Part of a small language model's weights.
Size: 19 layers, width 128, MLP 448 GELU, 3.58M parameters.
Architecture: biases, tied embeddings, attention and MLP in parallel.
Each number is 128 + 24 x the weight over the matrix's rms, rounded and kept within 0 to 255. Layers, rows and columns count from 0. Numbers have three digits each.

# layer 3 attention output (transposed), 128x128, rms 0.0828, rows 88-127, columns 96-127
106093101112065108154127158154133159124094080151115135125126125166088106138118158118153104115112
078126123108120127163140132099167197133143153152083145131150129107179185141130118124124100128139
174082085149083106165184089135108106152048125122166133115122143136118120142161112168150108130100
117146147110110118119133111130124142134113118134122118110137129120100123125125130116118116135117
124150110148088132145086133185133127095137150124102151153103159134153108121112140113203155097128
136116165093174158124125120115107123147075099147107082144118172060171153133149150132102123139151
152156170114112154129115182041126126129118119099089122115139186111123114128181114154090177149128
147179134126134138128103095083145146146124147155102133140104182105109134154127166140149123094130
150131090125133138157115099157128168157123167125117145148147106137187141153151104105152117153148
089139128116100114152165138072106209154137100143125091125103139154111144148194159105147130099173
164133140101085061096146120149107138136050140109092165125113135117124152152101111126116072154043
125137152126065118116051099125090158125141210144081115138103125165143171109115127107120133112121
176152177176158120147092083099138136145182155175110106090139158130132138140170169089171130103095
126126113118120157114135116120170112143150133120112106150120130111121105155120161130157126172109
130103129126078144181102146104110107139159139100121145161116144122128114117143082139124154085075
089126120092121113119156147158105098166117135141116112146093100098124178154158098126153132178144
150115163149114135142128146082113076113153136125124130142098074133138154111112114133128112144148
156135139100075104126176138155142091167148138036102123120139222132089110168143116149104162129113
154113054133124217148063129115127079138151129104115132122095120169119112126114069147169148137125
158152110108111112145104118168135126160159152096149130148140120115100094162136139120068145174174
146111165105118130199141111178111129119183172171157151150158130117137121154112187118118114126073
112136187114074177147195167160129111129121118124165073152134131072082085070064155098088159136133
118126127125128128121123125126124128132120127128129129124124126130127126126131128125123129130124
201078124190087145155135138092155100059085094094115150138094157123145138105100128160220158155129
093112165140084117104062100084164093094130173130083147166161113101131114119132149120104171112136
120129155110140143154131149132124142140134128161144117130109134124130125140168135136161157128118
156143154139096059105117165162175132134122109143129124153149137142119113126117085117133201094133
083189181110123149059151148191096133192148141104105115112130134146095152121098149147121141131163
108119146126129129139165135130120112103110110105148144151132118085106124083071114097116124134124
141163083151079059150133132139135177167130153101109187114042157156130137127112162155176147110133
138141130171157116139095137089143131097168117152147135173137161148197154139138119087073121180144
155142092125155172103088070236122143191119179129139113115101103123127161098066162100168103148135
159127129129109114117168133113106115121153105083142113106144147098117131092122152129131110149090
123128129138130120149122135124131138119122137168122114111109147115137118127166113131148141082117
101107125109104127150150134126130146123129125115127123150108130130113120130130111107114122140110
190137139151139151109082100106138138151104106089134126098116156134147110132125098129091153119118
138120114126121130161136119133162146104100138102114120146147127142142102144082129089117109114171
103100094118144124156116104127152135162105178176109114147184090108182117108170107167084097113158
138159142142123174156105135076163162130101102172139111130114129189129122149115140125124163148220
068118106145119112113155172173149136151163148121154172128131142149092111132144184131086196100187
# layer 3 attention value, 128x128, rms 0.0727, rows 89-127, columns 96-127
149119106115101114126103107171088097146145122198171094140097129157115115146131114097145145117121
106149150143139144098086109092161149124161132111114123110127070121097164112077141132100138150120
121103106135138119123124136108129117136131135104129134142125134138144107114131123147146132116133
136097122113141146099152125054127123119131091164158139113159126118091140126128128165082098145130
103111107193078117108136190189148118105095161105192159111192091154081098138092081103164117127104
134144080138128064126136100194137107126095170145163130156105123165118166101058125116150097119171
111112096111132107110136156145126121117151128113172124097112107126166127097143085168124109160101
108109127151114151089099139107131108135147131155146135154101123133075141112107127122106105102131
152124091134112124097079141197141070108142175142108165130116128123163138120087128142122111112098
086150085186136177136109112120129122144155128109148106141121120124106145110146145078140123117220
130119116143141144146176148098168087140100055139171106087161167125144169118115143117152112127107
103069118119141140090157171152128119110076117114153152101113121121161111120116125190071098154206
131120132133112104110118151151095136109100100130127153123132144131162153125125145136107124114143
116137095111152126084153070160130137115130115138130127104125102161111142117098125169087106168157
117137117111123115141112101101136132124155131106098140128133147157122101135112134090137112115107
129137110089123099114120122177123142119077094142146108117114157129159101183125163091119167142091
132177123149118133112075090087135139156092122189141135163109081137097176063122153132149096117136
141129156141159076129171074155108162107145098180139146139100133117154095126157155137062149165084
091124139160112153105105106080141128158090148121139164159133169101112146109127131165145133102082
102123094102143140034103158065113140118090096071105134129087135106141180155149117045115130135191
156100095147169043090088089100107140150077120066136150108191152135187142171172117158141122106144
134133133131123123131134139132130128129128137123124125132135135129136129121124132124132123129127
085190173139124120104149118174108135159133189177119144098176114126098150162123143154068118128135
128114139111174137118179102127095131168087094075156109090119140160129129124121105098160095128115
128107099149136126078133120132127119098123136107127144111144131135145119129105121136094119130116
115157108138139195156141104104114139112174169129122135086111122128096128120145116110116065123145
152101114130131105192122172050125122104110142165167113106146114157179066114167126119130127141065
117146130103106122124118158151152124123181104099107129110173112149150114184159109192136123121134
144159141116141185156113073125114095116123123179116129158155147114139169134144114109082135118113
136134089097124142134151139150147129135149102137127144065105119124065105146145115191174130101104
091135144116120097138133232016138114134159065135099131164144155114155146138176131115120128105113
094133129124167142134113127140132140129109151125081144123109100141128140154137103146114132107170
127129134096118151112146122130133132116109114096142141122147148128116146129096135142104110141139
142132118137119136100117099138119122135145159135121149102137124124128110131141122152131140125138
124126109156143104154154139121148143101160138160152129137168104148095111109128110155137101116113
133159135132108133109093137127118121149162112165132140121136121115118144122162119133149145136110
127135156095126139102123174125125118136131066132161135132105133145092150152086177045176167145084
157141136106127078124127123145117104112191167129165162133137145091162127113131098146122109132045
157146167083096133167103101101109117135109112190105156141113140132173143091137124125159100157056
# layer 3 MLP up, 448x128, rms 0.102, rows 0-165, columns 96-127
127113113140087148120133174108153138129157154049142128139098132126116105114109135106124158188103
141107145133144144117133160121082113136160128185154139085142080114127152149084105116156123110127
147145118083127077141158134117121100103159183119098116115137153162155139114099139146152149161137
095107143102119142144097121152134153125134133102151128136147111094125150128127107163129121145119
118156138157096088116127118117105109130103132124111125102102133100128165131152087122132112104147
140091115139114143146157130168160154137131143147155069138140135106118103120125163114124082107135
106145142145141147096099126108159167125112112115123110135087143135084115138077154146124132150116
114119166117078112159127088143139115083125127101123126114094118110086105143137154124105131140144
101120116158122144129114169149158172142153115107124140133149073173171138141145157109129151167108
137134164145143129077139134074167131132128105134143122117130108119126089155135165146119129141132
123119089176154071118156125153096129119099111097188149117129077139128130104117130131139122167108
155162136164124073140099164104178165145117138134146138136119116162114112130143113081113112155193
099123139102142110161133174131097144102157145148157141134076152121112163140109115174099117154121
103157133168107128091154104089122188148168143113120092116115093114089147136135118107096098120116
139102116124125150121170173134170119132140103070150147129162097118137065157135128098132167146151
129139138110110102149115129082095147109121092141137132084152124177105125097079109118123146113151
122130108137100100143107151116119192105143129126148141140108155150132134118117150111145105129112
110107146137146137113108118093164130105129111116130129130142121149120106126134120127139149171112
126144151112133138139101079134101129107154161110122137152146139136119119097143179114147139165173
140180083089134144084130078122128115145104132176136121108157141173169140105121125160139125121120
118149149120126123139105131118110152160101129131104114131147134138122100138063104155161187139126
130107163141155127137156109091142147113157142143132119131169114125116126153110127121198084095141
140121146095144102122094091101143126124118173145131107138127124123173176136097119147135150129147
096152107126192109128150166134118145134118127186125088138118136124163140112097138060111117152118
105131136126137100146122124145110121080137113113135129126147135106115163113134140132127128107109
132134132130106152154137143114133154132146140103116130114118123096148146127099084122095076099093
167134132146151116127098127150143123138131128098205104126140145124090133121107121154148161124156
137139132160145183130094132134138103144146144147156141153118071119155105092122124137144151112095
127157151109173124106119099138110128140158128130111134108145131123137121101126143137115180078123
079128114090075122072139103104161147115134174144105111134105098109175104141182095145164137120190
123132149144142119142172104109131146104164129145109140136179145152115162139112177085177106154117
109119150144137128087151124103146117102147141120129109157133094086108151115148145113157154105120
123116094139157160098116175097148114110168114162182135165117121111108138153103136099162133168153
149136134130146089112155156123107149143112089129139111143140054113101140110137107154165107119094
128130115103128112122168138118148139086115144121162131103121128119106155095108076133142138131150
120114149144117096144141119121093120171142128132163134125122139107132148122147110114119138168133
137142122170117156171098156116128120120172125118164091171119135091104120120136137156153106120098
123115135100096148136151084105156137160137132105120133144119106085136086068157149143144094109117
105134114151118123077136144129116146109137137133125114110138141076168111145127101144151133151147
107142158123135131098134136108106157104137169149108115121111148108126137143126117103151175115139
154118164069123127125099134153166126078134145157145107116096089115147138151155145096089164136125
120088117122141173114088098138128115126141136167152129109132136125120131124103149164125140106121
132146148142121122108167148146104115185101156170151132078126119184118115106074119127141139149141
159140118129136138118139142093134134146136151186118111125138107158130145127051107091165141126136
121121127113159102132113127129133122119105115164140138157141133127116123168144129120143146187149
136106085102120145094127129126144146115174143115138130096123095146156117164128167109157121145092
162103126133099147156126135102153129139149131147145147094129165139115174133137124122166117091109
120135154128148087170166140173113111136136150130145168103131133106150144156114162128184120138075
123132140108147116173115138147086134155102135169127143111096112091177076157125087118121090171118
090131145116147131140091162122109165131145124108098130105113154174107157152158149128165100152150
162140134141118109114119171145096165099141162103133109146113148123120118124136117151148090131137
151122157096102151152089105089112104150171153098137113150154138129089123088149105172109143111150
139113120131134144170106147126130135120182104153195106105170108146106139132165096102121111107129
139148109120097128073137147136097152128111159105163134147108078110158146141104145114136130169144
134161134122081117107076146096088135116151161143143118133137140115144125119122138142142165126111
145122152135086098122101117102117098135136164092061159091090147130150108121148103130129118140143
082155128136134107123134138121107139132153125101097119074140120158098127112141171091157125158093
113149158111121071142127138133107120155121134122123127166151124134095120126143154127144153139155
106147133121106063156093062137122092177128136125130106116135136141109118103147158165162166103114
176130143117135108126139114148106125117179133150169085123125124148089105126104078088142144154147
170114109141140133124154110099121118109150148140103109173086123119139112117065145100141142105110
096108132164103113148139167153151145146145100112110115103147119120128123104127115133140118148158
125129127078153110100124144150145148130102161141167100111112117130173142133142106145112095145077
101133143082106150111091137136119170102139115166154133148150073115181165130121115152152145163147
116127133105108122102138141100119135109158190129149083151148134149136150113154118115132129127138
167119117181106132135098125088141192114133153144137066143093155156176142176160111101107186087118
112110139122129096127097109124121090136118113100161140154145142100133126127148153129130127186099
122165085111121106104140130118143114132141186140168144099134147127113121117161141123129176102160
097066123123086126118132139124074120097134132122126144111125127109100148098150122126123144076083
139148139179139126133103098094114119156123111120136084139104080141131081144135147113090140098135
121087100105101110106154129074155174117136131156101140153136100098132116127150076138162148107100
168154123161095091134138170111113115107159152091115120133109102169150176139146117132104127136080
129094139119081071117164127161126157139149117146135160088114150123113137098148110149129129116146
110142142150133145132115142103148160128118132145153124118112122161099170143165092101108143127116
115134153123077189174145128126132137159160162106126145110117114148130093058093117100146078115110
174070135126107132185096110088092125102115170172101129118145155130158115132088141123134158124121
119131138104166149101153162117081161154105128110093126129160126173123127084152103119135131166134
118151136150135139105116103111077119092172144073146122130151113114138099168130173164122132182128
122170110142156122107119136128089145135130136174134108136130136149128176146124124127120176144113
134135123110120124147123135127143148140142112139130133093112125138113118127119166122118124132133
162159105131102123157157134105116138142153170090112150121074110156229135115131076100159136153167
133120156123135152117107075123122117092149146184153135098140096095138117093125123167138157139159
083144120115060145123053175137105173128086166148118126112101138134131119133159165139148125166113
121183138123118087117121123133088126138154174163114128127130117123164095145141126107132120108146
135110148114112116120105152116118114103121134156103138121123096148141134123167141125163121135170
125115117117105098137134102136165163146103112130107116133082084173096093133145142117122121135141
136123155126125126139099143113093100145099125132137116121101131144169115116150167159140128099170
126139180106154124127123129094095142100132166159131115140105141121113124145135109110100115126112
112127129131128116089119102162127142155136139134191080143120102161110136122146122106115120127142
068105107121112157097085123131129152114170118134169101133146158124159170090166129147116140141136
102146154134130118116115104131098139102168114191102094102167126138150152142093118092141125130159
110094131133115158095115133123089137117073093169130138156035083125124108109100113104110123138169
122132088093117105134120162127082145120100120127148165106119113155120149108104137164153168106119
125122107179118131099113120112126088111115111131091142127124134121120112146086154100132123152125
165156133138124166124140146122062151072127131125103140148139148113110105131128118136146144150150
101135096111113132122125105087125123137089096190140160102118135131138130106175145169139113121133
138100134091123157123150115157116137127112138160150125140108097167078111142110164097138116102121
118083148108126144130142100154139120081121118132152122091136110149112105156144131157190099128106
137106119129130136149141120133099147162120129114136107118052123126097156142107104094150114099119
120115107123104154128100139057131122101117123159176117127149124139117104117149109145141106132193
094150106127121124079162094113146113123159131125122112086135137104137087122147114099108118153118
132135123117121114147173154097102109178125162155110099141125118189114117118095150110137093167123
151088129156144068106157142156106112119184143102171110121123111080121104098123108115140132122073
145139085171107094122183089114164173126147183115146130155102083102123121160125104135129125161133
118117106131095155176137128120140124092085136063163130144081144078115136128130096140099135124146
150126081127127128093131093147100182120121121169130138146134107128122129136090156156147152106113
134113161181082158131108125098125113091130165136102096122132165112113119115146128160164163114149
124121139155147138130156129111110131113133138135168114142107156125117100144143123119143157142153
151153140126156128139107151145125163160113147141153099137148174108091120152099117105120134095160
133101113134135158133106176125135122095111137159130146154126126127154148109085131112171122120124
123097148179141107145131105158163118114104127141114127172147162141128110160120149103139122136086
110115132149153105116160132139152119149154162151137089099163066119108128142125115096105096129161
119168133118142117168143176081124111199114161123143148129121154112128104132152115157097151145148
113123107114137127122143150110144111168097181139127121114123134116158126134134150115099144120168
158121130147114089126122157136111138100096130117106099136098160135104112127145102153136147134107
112105113159118167081130113166093127113102159097121110132103117122144117118121152130142146139149
159123077101154128134148165110164150141117119176120083107132140133114105106096107151165141166172
136152145170136139116116128135106135139129118115170114118086134116122113112110144119106124141088
197113099112155129124107157100131120123111145128159116151119096140171156114125105141101127114141
117096100135113132110170141097176160089126124144112126129146117126067087155141160162130140123169
116122129132132151138059139133127130132101112138129137143134123156120162082121085183144127145097
144124121124118135082142130141125144123104115132101078100134136178124145136143121190167096083158
114133178124164128114135141125127088107119138130134151129118179142179101135112136099116147115153
118100111166100140139144155133119122100162141107188138129084141117130139112111180172153115174080
140120084092149090117151130155114125147159150115125101139069118116101150144090147142111136124119
167102128111133126117141146136148143108162138142125108194134163111179100151125175153143165123145
116152109109113125217119145119176123126149145140129141090153106109140131097092157170131165121202
153155146121128092135154100102115120101155190140123136132086085132169135128106125051146119128084
125136130133075141125098098117140174099155129162099148103137121138141136106163157144140147177138
129067126108134137126122118097082134109151162125172140136126117120134139147134111083116120135098
121088161132128104073119126131165116091092129130101126123095129114135113128129125113196140138147
125118143107144119143099132146138160109146115132150102096136178163115102150143144130162105147135
122089095153091127147164161139144150146146135116161134099137099151116153092138161129097098127134
154140075106119143094120127117137127084175185161116136106087148173098128158121187136135120100131
156134179138105134120141156165112151108156133134126092126192065117161179134117102110119113158150
144158126145153147120091120121131126146083114132125131131075143117144113129124090109104165126171
129109131122119128148109147160123121156083124120108076169152082125104127163133105135174123151138
174090103169092116127118149131110134148116106117166099152084130136120118115115108151125189118112
102124146169118089150108123086104132144169143099141161151122125079131139156143170095115117156152
139121123148096138127107123150116141097101138148109118135105127173145133151126137107152155135139
139140141127144088150099160120127124158147119089151099132142139109132129137125120154153087131087
141144108148132103170113138089116136186137110129130095146113131163125154098105119103142141098131
150135157160085117152134128162126194112125161122110153149116134108117182146094131144152116122124
116141093112079128108113145104108145135124083101202124158079106127101134133115114116095112112109
128170154119130150126114104137136135141124161135124121132111129135135153096061154113148132139083
146137121151085118127150091130141091092133099131155069150099156128137143136122146126173123133096
141147135079115138102100138099131137127094176122104130135086120128124159129048135105164162146060
141074192146108117103127129124177157088115103125119128096083093160114115128140134109117134121146
113136131171142178117165154119067123149111117118122149109138147178123146128097129171172161109174
134128148130168119077128116111106099104145117140131144089152171104093144128144119146141121144122
119109157109114137147130112133163129086131104106143144114153110172110072130092160135131109117147
137149132137169071129109161146122152107098104151114138161127140086152138119108105146144103137143
114117114127149124178150182158153167138105092134114154156161103087141094098144138164108100151140
143116153166116158131157159126077115155118110136121078129128142148142080096053115141082157129149
101105151120123123143111097123153139119154122130135146124134097123121093140132132124142150154119
118123087151128132132114153149114119109131098175179126152135125129102184119120135124120162126098
102132114134112069149150119130146126124130111106141131114149084100164119107155162151125087128148
135141131132146108175128121132103138152077096152156108154143138113132134153113090117103127110127
093149142096141147118104086126098083127125144136157117125172155142125163126128107161123130107137
162125131125170112128152133126122085143111143100136128101078131156134138161147086106115108156135
138118113119112117131128165129123168152151124138099156102076109120144152113155152102162156155160
105118075125157097109063142147149119136113132102129123116110161089119063153148129120107101152121
119175110132152120109106140069151070106121143096177152138128115134145089126111090124116136160169
067129111110139143101148134144181227145163165121153074105141128153115132136099123126139108150115
145103132120080075177160144118105151092090150094188106155101118108130121120086135139098129097112
092109188165102143081162134104144130100170179151091127142138123121124132087169110079150125160156
# layer 3 MLP down (transposed), 448x128, rms 0.0884, rows 0-165, columns 96-127
141175110093143095121156143119138124111099084121130131130134145140163107144114130171141102078144
131120114167158090134106107120171133093139145094131142140117149152148144141125109119133150142140
101129117168146137162142117148118132122152127160094109043104113126153116110145131114090134163100
089155181124129122134173118079127145110070122058188164096114100163110136106123145131133130195181
151117105144188174126112128117138125119122143119120131068132114158121116095096091154134137157119
168131112126154136156163124151106143150111129169126148095126075144134101136137138166127125107114
118086134125092128133166120148075115116146127117149118136141090078112159091142147081155143083149
136149115190121115082120139064110155134132102149086155157136171154103124158121156147169136125156
174135154137141140114139153123160124102116099145114128115111110132115128130119124117121149113128
155136139139160105113133082143094144132113108116095135138134104090147102147175129141122139104133
159128138083083164131144138168138110137096144098126111127130145152186107160116147096114108109148
142160134069138145092131133131117134124122127127118134150116091102127150140127154152115104128146
129135130101145132168117135086150161119141131129138111128133167121120081096111131116129146165146
157064121105163135175100125142157069175085101159141178095146103139112160129135119141173129134113
093121130129140139116118086141104152132087110122125143137103129133095105091148143124114123153115
134104139122179107122130107140091117153126156126129128170122128109125129130138130112120125136119
144146112187156128101148160099110153141113182114146089140112164112114137120152097105143094182120
126126151116149122136153133108121128128133124114141120101134109146127105136142146117164121173129
139099104098086101103145140128141112139100126137110119133116143102124159119139148085121130153124
168134160122122130131122092133158089188123135156134166123138131171138138095122136115108103107069
148128112188122088074139154100146125118163145125150087181132108117100125132182133167131098158115
068086094118112130082144160098162136115103110135143161128112114104142137104178103118135113169134
111138133154098140119173134123090126155121119142120146151116077134084098150126119110135169160124
078164139147128142132142120163127132161139122140140129151168147135104151155113124135117155157104
160102120125163105137118102106170078149123143152120107140101103094119162073115119072100112126114
131138138174119138141128125121116105130144163140161119175130124117117142113134113114117112143179
086134127105128134182118107151110103141150139156111137125148109118142140130150094150122090101092
124131148085120148137114136120149132121129135124099123141131146117133094144136132154116100167116
118092113135145108124117116159120146125131095143083100085094132163109094173142133144122127111129
119130082142122138149121149199090101129153118148130120163143132095129120114123072145131159103157
106118123094145084072160140132101126131103116148138093138152133111110131147180111150113135107119
149142148122146183133103109097081126122140115144100140100150091122115114153171130146116099116151
148103106132137117177121134120127104152122120118083131133109146148127110102120150143098096166132
126110147111152101122150124126121100080127116124137122105110130163137141120114113152143100096120
160129132118113119095107139111133176156141115148129095146076141140139097141075124131115126125123
118149145111123112123122116100144144102110112115142104134120136134132132141116107127152147110135
124209168155153137128118075172145119140154178104158196100158109081140119130153108144187061136129
083112116130143140115102137143125141141111100152141139096152144165132132141112109135110158122137
144132131131154134140152124145113124117140131122146123121096156132139146109140096122118136149158
116113131145130158136129146123124116100111102124124173111129132135113137109140116131107154133115
134102094111092150080097134138161153138139132130152128123171123121097146150125120110106209098118
121124122128137126132124128128121114141139125125134137087123134132130124126130141145141145127116
138121082133101110092112106146133133122169096108108128148075153134142137120099163134141094126097
168212126079117137125088198126133113115110135112104129141116162172109082122089119122156117152118
139120126151172091154105110114117159131092112142135093177132068116100062105122145064123145099098
110142157080138091162124133082122124119087105143096118107108124124169173134108115123098109128140
116116102140138136154129124156152116133140151123176149134152155135129140121143135112132157089124
097158143119135125089138117101130139156108159109114143111086128088164161126105144103133132158100
151142152131121141131149133086130112154150070129184136146119139141145109123146137128135120137076
162126083136123131118145147155145134138121139107141114127163144127110104084120148171142128070141
159144126172123111139118157146113185132133142087112092184135136186075114150136105152134082151117
123129079110146170136127097147122125140108134112105130118119127123124131128135160132144140111101
129127084114140079144168142174161117129081134102153126134148099119090145139175127116153137166126
098133170111153125092096159134140129127132135138162087119093096099167107148123115117151149146119
152104118093136116123138122135113142088150120171133105159107120092136089131151140160137113103155
131117124149146122079120146141141127149118073144155111086132110128156125121094141127095153167121
146151117109100132112119115099131109126104121100135111155139128145112126137164100120132128132147
160123121146120099130126147100130142112130119129132090104126107133140131111101128120124125122114
120124142116112100156091094157133130124125131119101123142117136104087174122168162136098157132109
109113125103138158130125105152086087124126130129115116115102116099157145115094124107115110120185
126124144145097092094112140058125135130164129121148091142147130160106125115148077135152132142119
114147126121168152152123117154131140143125160137116136148093135152109157154107140103134089120089
142089064150125143133089137146119123106104168116158094147124138078108137128118161106127134121121
098163131121104165133128142140081146141146093132178123161113159129115140126112111172114135150126
096101134110129103104148113080140114121132155127180123125110120139107127106114100121133102124116
102185130148151105087062098117112149199125110181133084053063079169167096163163058151110109139158
136113135142147132103113132109100149130140108169134131115104113167117099142118165093138108148110
158119141083113130117098090127137109169131123088145144165133152121112130168186174151171089103127
135126146158157146141156162103118094155092126103095094181149119131123099116125141105127105129147
091144132127097145117113118159104137130128126139147128100131136152143147084172102119136148120108
098140076140120117140167137126147145157124122120130115106123127121136109113081089131144140127154
107105157123136140120091159104135169142121120176135136143161111123134132120142133104091127111146
147156177138160126091093138095147153153090115103156140138125095186116140153117150132093103086141
131126145146130121138132104119159120114120118127142109123123122137141120131100151101136152138118
154144169172130117128085127145127126100131087144120195128117150117121148110155159126104137094138
127125109106120157146152124131091108143102149130174140120111107127113144135127186116091125169089
138140153136100127130166100129149118090152094135142131112115113098124114135121151137138126110102
113082115113177149133153163175089104147117106174156131148133119127104115095145114057141140084119
145104135130123112088132124107126145106132180083123136191120096133195071128104131121111126081104
149139155117131123123131137104141138129138118125134127127136112107145149137120125130120136157123
077098174165118103109156143111116133119126130165141046112136161105137122154135156106093130136121
111113135132106136121115143124130181111144130130152108125096108121137147126137107114125152125111
127155108147138091140167093135110174139162175152120107146126117107134130091135127116100130110139
131145129137079128126155126166147107123156066131135135140114131135128108120152118149138129146152
130132109122095151170139103109129127143172144150119134127137122150099099125137159116111150142134
127112114124173153126087121123123107110125128126114103146158173098124125122150130148111125114121
079132146127138159128112140138120164129100130136148147122123157093142164111119112149153110117137
170187112160131151136113125102136145135155117153130165186092084111100109090140126084098141104104
160119136067119142167156094165097133159155107115155106141092148101132119130058146153160110132108
102151106111105140146158124123099189112116079157116113122149118161098158132107168140140159116157
131144069128093153134136147124142141131146140098098116152131174135161129150169096150123136127156
128146112118085123131114133143110126119126146121132118160157133117159140113152126118170113118087
150110140153193111147122136157131122163160144153105137136149117130144109119163116098082137130149
137129146135134127141135112114166154119141135125150126098133122183082129124104112129142110105110
110125130141098119140143122133136147110157152135140128101159135123121147106127142130115109105153
182084160115153123136122139138144122118141174138145145121110116119127172125114119107126173115155
143123140122141150119074132093148138129107149144098120118134117145094092100144155127132085092109
156121088150125129129088100142093122095076119154128139149152128118163158082113164139115130131144
162112093095084102105124144085139109122145131080138148130165104104091134126136115122125155139113
109106150150149123137171124155087125109161116152126124116152138112112140086122081110108147088110
131130136113112122126135120134121152195145216116123121133112131145159135138138098131160112126150
168118105113184173154140123099145113141106187216149111105112134191087110157120133091113079160137
132103153095121150140111130108141113132107106140105126116108111185131171119107154105130108116116
128139144086126152098064104146119115133198153092148094131111181155091139134142137186139129131110
100154140160168136131133140138153149128131134122126102169132165110106152162101112112161136165093
127106135144085126101155128143143147128092119132119091123175111125154216157125100192164112096096
135137154117134146098151127107181152161086128120092129146124145123099118123140138148112134131123
110110161144120154138103109156163137154126105116102158121152117119145132105140127101114131132140
148124130133153127104113117106101124103147120119144141097120123142110122129098112126106125121115
137127101114119102153126136129083130129141136125107115090125077134124126135090097140135155133132
126137103105112107099173103153143142113157127116110125099120164110133088128112112139154195128099
144121103154130134125140105139094139156144124092151113085112118094135117149126121158117141113121
182092086117154128128132126145119165098100108102118148130158173175153105081105130095125147159104
144145136143163133131150125123139146117115101162109131101125161135144131127105135167084099122143
148118149164128097152117149134108170133133138109124098165155113173098144132114093106145128133125
099165158145159109164116125121100142127141106106107147101134125154140144124086142113136125173127
168121113171141129097105114153113101114161138102139155130136139052109092129138128157091111146115
121148138115164149134153104167120132096164141125150181157200091114135102090156158118111068154173
092136127135107100097118129160113097168173122151138078180078134131153167074084147091136110101072
139139103073145156147118108176100098140121153126136144109139106108135143095153135124165113127122
141151140113149148131157148165152132090122147103128154124163106131137151145112141110129156129107
114125136132124136159099187112081110155131107096114105140105142114139098147119103133163110183115
111149151111100118163106105130133138169103112129108102083110136142140152128104139133123128157121
128095137116093115130118125115144142157141142123131109135106112149142161139118095137138138130142
118141086157121131144095162135127064087140147113132072090131113173162108118151103153091123145185
145145151140173097115190108167144119111147136118136107160131147096127131131124146159113118118102
108163120104144059109097135068122131105109109108098117059107102133129158126143105131173086148143
145121138083164143112143167106112173092096112156152099088074054110103122155119119128143118149102
129109125122146128109133112119140144129126139159144128130125102137137120114109117146140138138106
110058106108159158100113132134132155123110096142134163107118128148107124133111137119120058136132
141164077122147157144131137127120128150129139137191145118123101138117127131138115120099101113101
102114129128107123120144095103105151150099155124132109152133135131129126101143138100161169130152
160153120154131141142133121143149117159080135121103129115100082140147094155120118149133143093116
143136133135102141139128158085093128134092135117141155106121111119179127136153097102147145156118
105099138155123111131112159154124141085140193149145099116155112155111182140096080129146111119089
141119088176119126133097126112136118157166115108166152138127139106151113110141118101139089125099
223140104181112131151167092130160171089142205160104132168149117125167152143137083123166180120136
099128149153140142118136121159131122138113148113121178152106155122124121108183140152104121090179
125129128131144175099136146120135149111111120191146167097178110143122092105112131188137142125119
097168133105133120125102124138154114147082103099119120129082146115149146103133128104154109138094
100143107115098114122121120174110133103140167141108189127131096161119103143130147110127125122142
158150129143167103139167119104146161143166071142131119122135108142186108147127111164108091130145
096142121143149146128129127090124120138105110102138104082146092182157031137187100118091136139151
094116116153131085107155125126106095184068100139139154143167118094126139102131113101132113104103
159051087156105147138142136076127118152072136140157152188168128132150096114169117141156094121166
120110126137144122126137128140129144136133112148125109130116149128170156123121114153108146137123
139097110163114091091191174091150121097128116144174132120103163141153109082119145089065152104131
152154093121090161128115126127090085143164133121092137136104203119128106170102139115121106100133
103171149139143112130110105140121169102133156138159141139095134139140141127152119143103170153164
114093127128130097155139115138110120158099132076133112100118108120157128111122137107166130176100
108109129144125135125104139149163073099121129139142108150114140098122134143130137117144147163111
116123132116079147115144118107122134109139112105156132128147154163128122164097144133131135121114
151103153140159145116112103122084109152139075082112102070123136139153128161105162160109144126105
116104125146154189116141133114134142087104104149164136157110187125111123121113108155160132106108
136093106106161126157138128125139128128135121150126124103154118116112110122146139121148107171130
152174132079170101160122116163135126130098131113148117125157127175104093166138137132147124106140
161164117150086115104103119103071096124087146122128079102097131151144104101120193135082131115117
122111148134121115128128144143116137144108125101125101113126101111151099172132103113113122133156
164114159088092097148122094098160137130117155147162130158122112159146160123132152123097148101051
131125147101054146130123112164133122100140130130148127126163113115141171117085156125139117122120
103129152159105134146109117118158138085079125127151098136182131102143115125120124105088148143125
114132124146183151141087165121144145111175151090121110163146169116102108147104113119117104144129
101166145131106127104118143080194201106075126136146164139103129122118066138131151165123133180112
067117145081113151161133109162154121176099107133141126152132137132088166131138097146153115114170
138110117102152094142110117149101161127129106123095125139122145157150149126120132101118124123111
178101151125132156130139121109082125149120116124136152136129147121142158108106138140075143113145